config = dict(
    n_layer=11,
    d_model=576,
    n_head=9,
    n_kv_head=9,
    head_dim=64,
    d_mlp=2304,
    vocab_size=10847,
    activation='squared_relu',
    norm='layernorm',
    norm_place='pre',
    norm_eps=1e-05,
    positions='rope',
    rope_base=100000.0,
    rope_fraction=0.5,
    qk_norm=False,
    attn_scale=0.125,
    bias='all',
    tie_embeddings=False,
    parallel_block=False,
    init='normal',
    init_std_qkv=0.0424,
    init_std_o=0.0,
    init_std_up=0.0424,
    init_std_down=0.0,
    optimizer='soap_variant',
    lr=0.00363,
    beta1=0.95,
    beta2=0.95,
    weight_decay=0.1,
    lr_head=0.00546,
    grad_clip=1.0,
    warmup_steps=200,
    schedule='wsd',
    decay_fraction=0.774,
    decay_shape='square',
    final_lr_fraction=0.0,
    batch_tokens=131072,
    seq_len=2048,
    doc_mask=True,
    train_tokens=448900000,
    steps=3425,
    dataset='wikipedia_en',
)
Each number is 500 + 25 x the weight over its row's rms, rounded and kept within 0 to 999. Layers, rows and columns count from 0. Numbers have three digits each. The size before them is the row's rms in percent of the matrix's.

# down: layer 7 MLP down (transposed), 2304x576, rms 0.125, rows 829-870, columns 432-503
# up: layer 7 MLP up, 2304x576, rms 0.129, rows 830-871, columns 432-503
down829 102:512508481498540482491514491471491573448457475492519491511474532546493563506475528456468528468476531514480540532494481520494504488468507542505534540454507509497487515491526505502492506500478552501506509440526460513501
up830 097:522514505508514458513507465451507533509483498497499525532485530489488463535521530475476479451474490503523493512506480502490527458451495487499534486500493516517508457513503521497511490528481459515506489501468535459511
down830 095:486518560510483469500506499511522522498510501532523475509521497516511521517521543469501526509488516559499469433517504536508523476576535522478502519501505481457532529548494512507510501471476537498482464510509455468520
up831 105:514469487482502505518494446512506541481474487517512490530461506493473476505536520492505513475472486501505514530470508507536551530510511505500523514490502529496511514462492491533507508486482492542498489529486474525455
down831 101:576498509472487505525486506520533482474513530483498462510527483489482550511519494502476478543536544477470484455488461510495521473508489505475515462514490496516509497477497485478483533487531500498502469489555499528518
up832 092:484507507490491516579468467519498511472495485476486509479507507483474498501506521500514472554476490531538468472513539514500528485500483491505507454512462522487485541470474478509508485510506541553518513506454541523527
down832 099:516495548512517503546528521493461484505491482551522524513449490516494574572505512518498503479484499482463498542540493500461524475482492466505467472487500476483487514503517476537475499516488534493518512519501514510521
up833 096:500534536539541509504519529516508490560523473510497478512476502531445511501487483492541532544493497471498499495560498516528510480537497508516477522461509494492529450504466486509489531459546513466506542489542483469511
down833 097:567493514481480520518494496536483506500472454480489508537481458475542494469468460461521511499488544468468493479515425484462514481491547456497488515528458529515460525512507488513468480478534487501546505504524479506495
up834 100:484490456492462498492503459530498529468503486434490490447462509505509501467474531495456508522524499556493517498456472431493501493496475519456491487521511510517521489501517490507432477496491493481461478464517542534470
down834 100:493539490499504501538560460504483495476499518502484524482505543546515528485495502471523486525528518490511486500508462499472502534506514504506474472510511456496483489498496460500451459516497533492437499496438524509503
up835 094:527547521502531502497532456469429506492483514492496460518484484509467508503509452480489509530497505518493494476493486538536465482518530505531479453505510485500476454506527517490511510537475484474528516498457479494513
down835 096:534468506484491489537515466509465497482461508491502458497518459486464492482486545485503504476498563490499521491462481512500528501446488527508487477541507510531522500470520514480575486469481515489534433513491540524543
up836 101:540533469516427526476548512498475477560517519527499494497482521499487464490545506550489470516528522496506483538442503534496533498494494490503525489474578478485489529481499480478496497521512526484495500476524513555502
down836 098:491498490510488514532524521488484505540516471519500482486491482493507471487502497538462483513441454463519515504493516494528523521525493464515464526509476504506518466478501470522505556488487492500510469494541543528500
up837 100:541473502507537491489486455524471528469525476529489485519471454482511536544496455503550469538503499493484460500439472513503495515457533578503477514502458492495492502492488514478496470452516514512532481487466462509486
down837 099:506503523462476544503483462492491493481544448481534509518504526506525493523521470528506503525497532504528459495486502499482468511510502536503488510480498484468508408507504508518506540486455471498526481492433483540502
up838 094:501494482517511454446490501477480488464504533492545519488470467495492514525471544500500519496490497498499551503468508508510476521530482527466480466499555534497518497524494536490483515507566512514510531553513534524541
down838 098:479480523482484499520490513478476501481472546471523457496518498545502477501535499485516457531486496485521520427505508521499511483507507500492486555474487488522495492486500497489478531531529487524532515479526537467525
up839 090:492547483479486503522486485521493488546484473523465474503491494503513502502485492453481499509491518540476494511469567539514489491493498485520505546499473527508485452507495505525482484505496558483488510532533514494506
down839 093:479531530518530471549496493515548525503505481520487456530518479520492510479532517463501484503494475490452462481491540512539450489529522509485487528494531509496481487555511500492486522517458547486516475571468547505532
up840 118:486512494502523519524521490496516498464499429493519521506480490464521495487481495477541554531466501500505501485482528484573502485493480477516529475478470466498506523489516553495509509490520489529489491479476462465478
down840 112:530499472510529472484522509527533524515495504535517516497473486498462517492514442512526497476496488455467509540477490475492527476475490516506501493519496496528534500481484474483504460494485474455479509492530503529525
up841 103:514497534477479508512498529483469491521522467469474528495464511487531488465513515497535559503518493504549523513528508509550484522477498499509499484491514558485442490519553517511518461510523506473501519526467436485491
down841 093:542499514516485492489475506514465534485511500484442524491535490505512537498503513505509511476498481514490517506489495562492510501518487511474462498486505463494482494563506523515539503520512502515486474507475475474478
up842 103:537502479477492485483515489529517495517485489526496502485499498496514465502461518507497528497490531515503511488481464523543511467463536513476501521511459505452514518459458499521511495526531512484520546444494475520489
down842 099:483508472480498492503515485468529467509503489538487517576500493462514516537559525537552515463477520501498493495533539502500544491535476501485473522506488495550509517521533520450511512507492487464477500519474503475503
up843 102:540480482543497472464441499497484474508474502511505493507515507554460501478484498478512489507491522493496488489455511536504499518436498507494522480512515520519517496533476466478469501510502479517512532473497527493516
down843 101:477520482496472508494486519517458480493485530518485491524508511553506528499543475487523538547496509485478441510471493517509530505497476506501487474487482498491515513537473491504505500505467468478553502502463557502473
up844 101:511478488468544489548477547517519520514458473461507522488500488452494503464495501547480507482489473522525542498508565491503525508546486511487485471531513499506504537459532500552511509459523514536476514486560513478519
down844 101:516514498512467517516526467490461492469544502469467484436535551451479536476478486524529459497486488528469521495473539459481482475497526506543582534515505518563498543543468501511513479498526479495523549526501533493528
up845 107:467442486529506448514523495522538457487463481479466498501496489461490470501517553463562505504497476534486533451562479542513472477443512536521488509487506486481505495508466485508465533481504495520493492495487479487504
down845 099:505492511515499484458468483507494512502512531491530476506489481513477480510508522504478487475550509527477509498508490541507501499485482518506501506470481476532481534496480497492458521473488477516472501499502486532453
up846 101:521486505480474524509513492546539509474480539497510488564514511475524482487516539487481472509480522537507533517477510513478482499494452504502495464484497476524483534490509511496542523490507500507530476515498530456542
down846 099:531471503501532520463497537511479488496509504491494493550481542493470508447540536499478533501519489499504482512511478531467480521493499485504548454481511482503527450499488500492475531516463527522524485478503527486526
up847 098:458473464525528480480504514488485532456498474531513484494493483519488450501496528485490482537496507469466521510504501464520477489463504481447569495493500471550540517494529522491503480513495502483483500496515506490494
down847 099:452468453537489447530460511508491496512504504483524531531506473525542500501504488513475476478510507487505489509513526488451497530530528513498550477504511500515511491488524477508431526491462505529476523473463477482520
up848 115:495498519483487498494493481466456498545503512485530492496478498498494517494505517478524518536507551482499521501515522479503534496506508490488499507502486563520510501479522513524517496491551461510490496515539475537467
down848 099:461536479516510519509487504495481499513522495470451518501477473492516502500535457516509497496511515510559517469484479493481480485502507529514525491476502491505473518512495510484501436511506524514478497493477477483450
up849 103:454512490470500466478495503518490530464483512528505503482516465488492530508503458475506469474447481520482479483477480528533496515450508517505519447495485495527465495455525494530515500517503465459475526511484511507497
down849 102:497525517512584500530512464492464481522478459482468516479493519459484531538544465516515492433510507482505473535511529539503454512509499527523505500455485533490481463447529500515512490497472490463515517471497540512515
up850 110:537499498480505521497483514512543536464517493554477516475526486533546497517515507505476411501474530496485524519487482510465489532491465487488524500528498536525480525525512505525501537454504495501504515540513460486471
down850 107:519571507502546457525558500493525530510496451511474455477506511491512478515497472493502494453478534493475503519521502528477504512488457519514449473483489495469458517483507533490493485475490515496510510499532491470476
up851 097:547470508558489504479515547449486514514544518497464512535512526512538477495507512428480505507501476489499462481506500510531515494508476518537528522524505510520519500532493477500510539486534522498499506485497466502491
down851 099:497528501511485520465496435520473495514495502536487505525488501488523485546490472514552483553471475469517512524517518480551497503491579518456501526491499457456527499517475520507527481522479486501494485509462517537518
up852 091:509514502462497492500438525440500513401407476514467480502477486518467521476521500482469521515510474523517514544496508490526512523518469529471455470471459505513508510474494496493454532546541483518522497543504500537492
down852 094:540513486465477501493510521500504515516509504487521468512503507522487440489493524512469492514542533522498472519530459505526518500493528503513537497516485513504511464482556535471485525473520502513479512470471486588482
up853 095:538520493482468530526551476470506502519493475487538518537492535567536524489486498522468496499475469499495547459478470524460486480480507489501544516489496474529502551498459495535508486510486520475480491505479488529469
down853 097:514481488517475452457501518483457541448449489505533499558453518513470483488497481498544475536521427469541499535510519454512507526441551517463511497515512465482497544539503491484502493503466485486478521450508544528466
up854 100:510509518494514502513501467514487531500473489496557478536505498508543492516488511511531548523530484501499527518531520530470492519514523533494506497499501502488515558501475447465473499497501499513476523511489503536542
down854 103:516474533468447473511503493494479471493478522460524493505502497497511551543443510557502484521507443500557535508530484422508506494526513533521529530508523474497470467524495539459499488520505491503552508473536494505546
up855 110:469537506452530484510495512451470528543522499493518480517495506490502503487517489492461499515544491471507551465496485551502464529487486518499486475520512462504521527504514471488436479445478545534519541467512500566492
down855 107:459512548494525515497507473494536538530500472473489515479461508515532476488520528520460549497479530496492534535485476490490477505559505484505483450514497499490495509516462484506515485459513485512489509495529469468512
up856 105:494563503495517493512510485489469477539494512474472470515524547499514492522481472534549486482495439510485492480525480553486468462459467476506505464531489502501501441501468532548510507467528509499511511495492449459501
down856 104:465478501495476531505481519484472506550451511483530473531494515484527498460537488491481503520525524486538525509509494503483482520493481448510482532543447499498494489479526476514512525467527515486475492471517507505485
up857 096:546528461487497456503529496504465540506488475479513503510450532481470467553523517495469520554503515554464496549515481502548507497494508509525501513491493516456557533490500506528511504485502535495490511530474485478513
down857 096:501511439506485464480451514502540459466510489526473514514489554489547475468497484502509506531507420514468475551509538506500453473490479488486466490492509499498456522520453532545492469513481481534561493489526517475509
up858 108:475485504474486475508507465489508513494545469469508537484477511495514440493516480536564516488495520498460483502533523492523535496462477460504509429515500502502499538498500519427469527503501458478513481504464445492521
down858 106:495487474514540451526523500519520488497447540499454511520524454476490531515493504539500526524524529524508522520493504503452449527500525515488495500526487475488460477478501523554562501497494516543505508498506562504476
up859 098:472460502450503442512523500486452517487496461486508481511495448487480499516477515552507512497474470466502519497489498518471462488442476479533505514482497470446502469485503466486502516517497477503527562521484486491529
down859 101:504497475493545466468527462510501468507521469516547482493474474486511531505523487502522516500552475449502541461500484520530499513491492472546503491546503528520478514471526494468466507506522533463478495499564482498465
up860 111:518513496499477486501479498503481477534487496526527456538468531509461508511467477485433513483485471497527531437500518515457495560488476494509529502490478497469475484462479499491506494514487555508531488502472512480523
down860 101:551524520505538515493469511492517515519499498557513474519479525480493491512491536513506484510489530501468492499518509520511499499501506501502507481543551488483466490482525522473495473507475494504521540529502507499501
up861 098:520510514508487477502530491496501519438506506514493522490487457506533472518509529476469484492495497472471489472450507526522526520524477524512485503481562502499507515501476469529500531455543514500558454557525562502529
down861 099:490494504475470524540528489499522480499490510504534517516480486506482475559480515502481510474490563475456457476507482469502526505511471481498512481517540523459492468495447477499495476522491482534490499530531480490504
up862 108:508504542539517482499480486513551510516505474497460503505532479481497452492530502505510448524499499499533496533477477515476549494490512498482504437471503453528484440464523491519509506508520506492502472472503520484498
down862 109:489525535507525488521508527504465519532478528468560512508504486503499535479501526528520464451499530513463482523494504497460504478499473499505532488528468480513546470505538531494515515497504527485497548493517517477497
up863 092:499492514517496505525484531499535502534552493496483490518510495530521458487550509541526489472477490509453507487523534502506457486510525524500509493519517565477529527474460506516525553482514502433502502527477509521523
down863 098:489478517467510481520474433498495461485523488507503518514509478456476487458493488494519505578495549502490507466545495475490452493466535457473512488500473520519520512457536501515482479520471526552516450524471502456494
up864 113:455529493501486521516527512496507511513497502529518499509467495514498470508506512442546546535519467512475519519502503554530483516507502495468487465510502499495507504450469448518522498474489509515489494491487484490557
down864 113:531493485519504513531542454452473457496488474514495502498488557508498513514515500479541511522504501520560515507521494502514471541574475500489532466495488483498516530520520527527493488509460537514519487495485537523461
up865 108:523488502482503521477499494505545505539563501466500539505461492512507507469481467520502499470498448511506488494508531531491508496488505525478543511538506464535496511515516466485553502536538476469521528517508523466477
down865 107:555512534489488487479510501523506509468509482535517512464495499515517508483536541526560498512515505482527509524519524533508474483497451490529530517486458499516541530485501521478484492491531510536533513482498496526486
up866 106:478511537545540506500500489471479502542527467497499495513532499457464470477530506490496538470500507500532495499500528540502516447496512497475483523532511507489498479470497502524478495522457485474492506489510529509546
down866 105:522517513519523554538521522508509532481489476479452506531496533464514478519457462466470515499501542567510488538490514532496562445531529533443489515488531505545534487467526539468527507535479484544495512523491470523498
up867 107:515484534517479479481498522503504523528534517489531472475501530490534500471468505504547529517494470535496495487503493453533507451490514524544484480456491526463473509492542487528521518462514500535532497513536520477501
down867 100:530496488502506490532497556467493506505470506506466480480499489466457527459468491488525491471521513518462488492500513501494515477472524460525454489493503513501483490488500470515538513493536512491515493517534561465452
up868 087:490525529514482509484527497478507493494535506524482487506479490535503488534473495533531518507455521461498517519467505511495501542502508517458477557471542511462482488533530500478446476458504497495493482517454523540489
down868 093:488518520514487491511476476511526523484489499482463523520489520464547486539528532498490477502520439522483504481541446517460520511476500505495489483518504496462546536540516482502514505513501450487496503515485535509542
up869 103:501528509464514450511543527504497505548527503484454542502503520484544512469500516484494557465495519513549494523503501464465521538501510477473487463495489490501503489517483506521523514510527517470535514474468495496473
down869 102:490485554474466504476490508521469489475440484483533496520473509473483499508515525500532486522488452552513501500484500486461527515479506493494534536474479517491484526509528552525553509546488489502498457490458494510493
up870 092:553493480482497506498518477468473450479461476498523488486498480532510479508495485525491507494492505518522481450520513528530501499486495552480457505491538520504506500472511506483520490514474476533528497520484507464514
down870 088:500490495503493474527525479512504500493417499474507494489496477504494510528559453476494519496482341499561533508466482494497512507535467523490487511532506507510484487494476511509481471512495481489502491434484513547451
up871 109:441473490542531518488549511525478489540498488545509495499479458526502530508475494505488555483550534495477510524507525455496452477508516444460441522464483495497448478485486524495486478483529483493480461506498474540511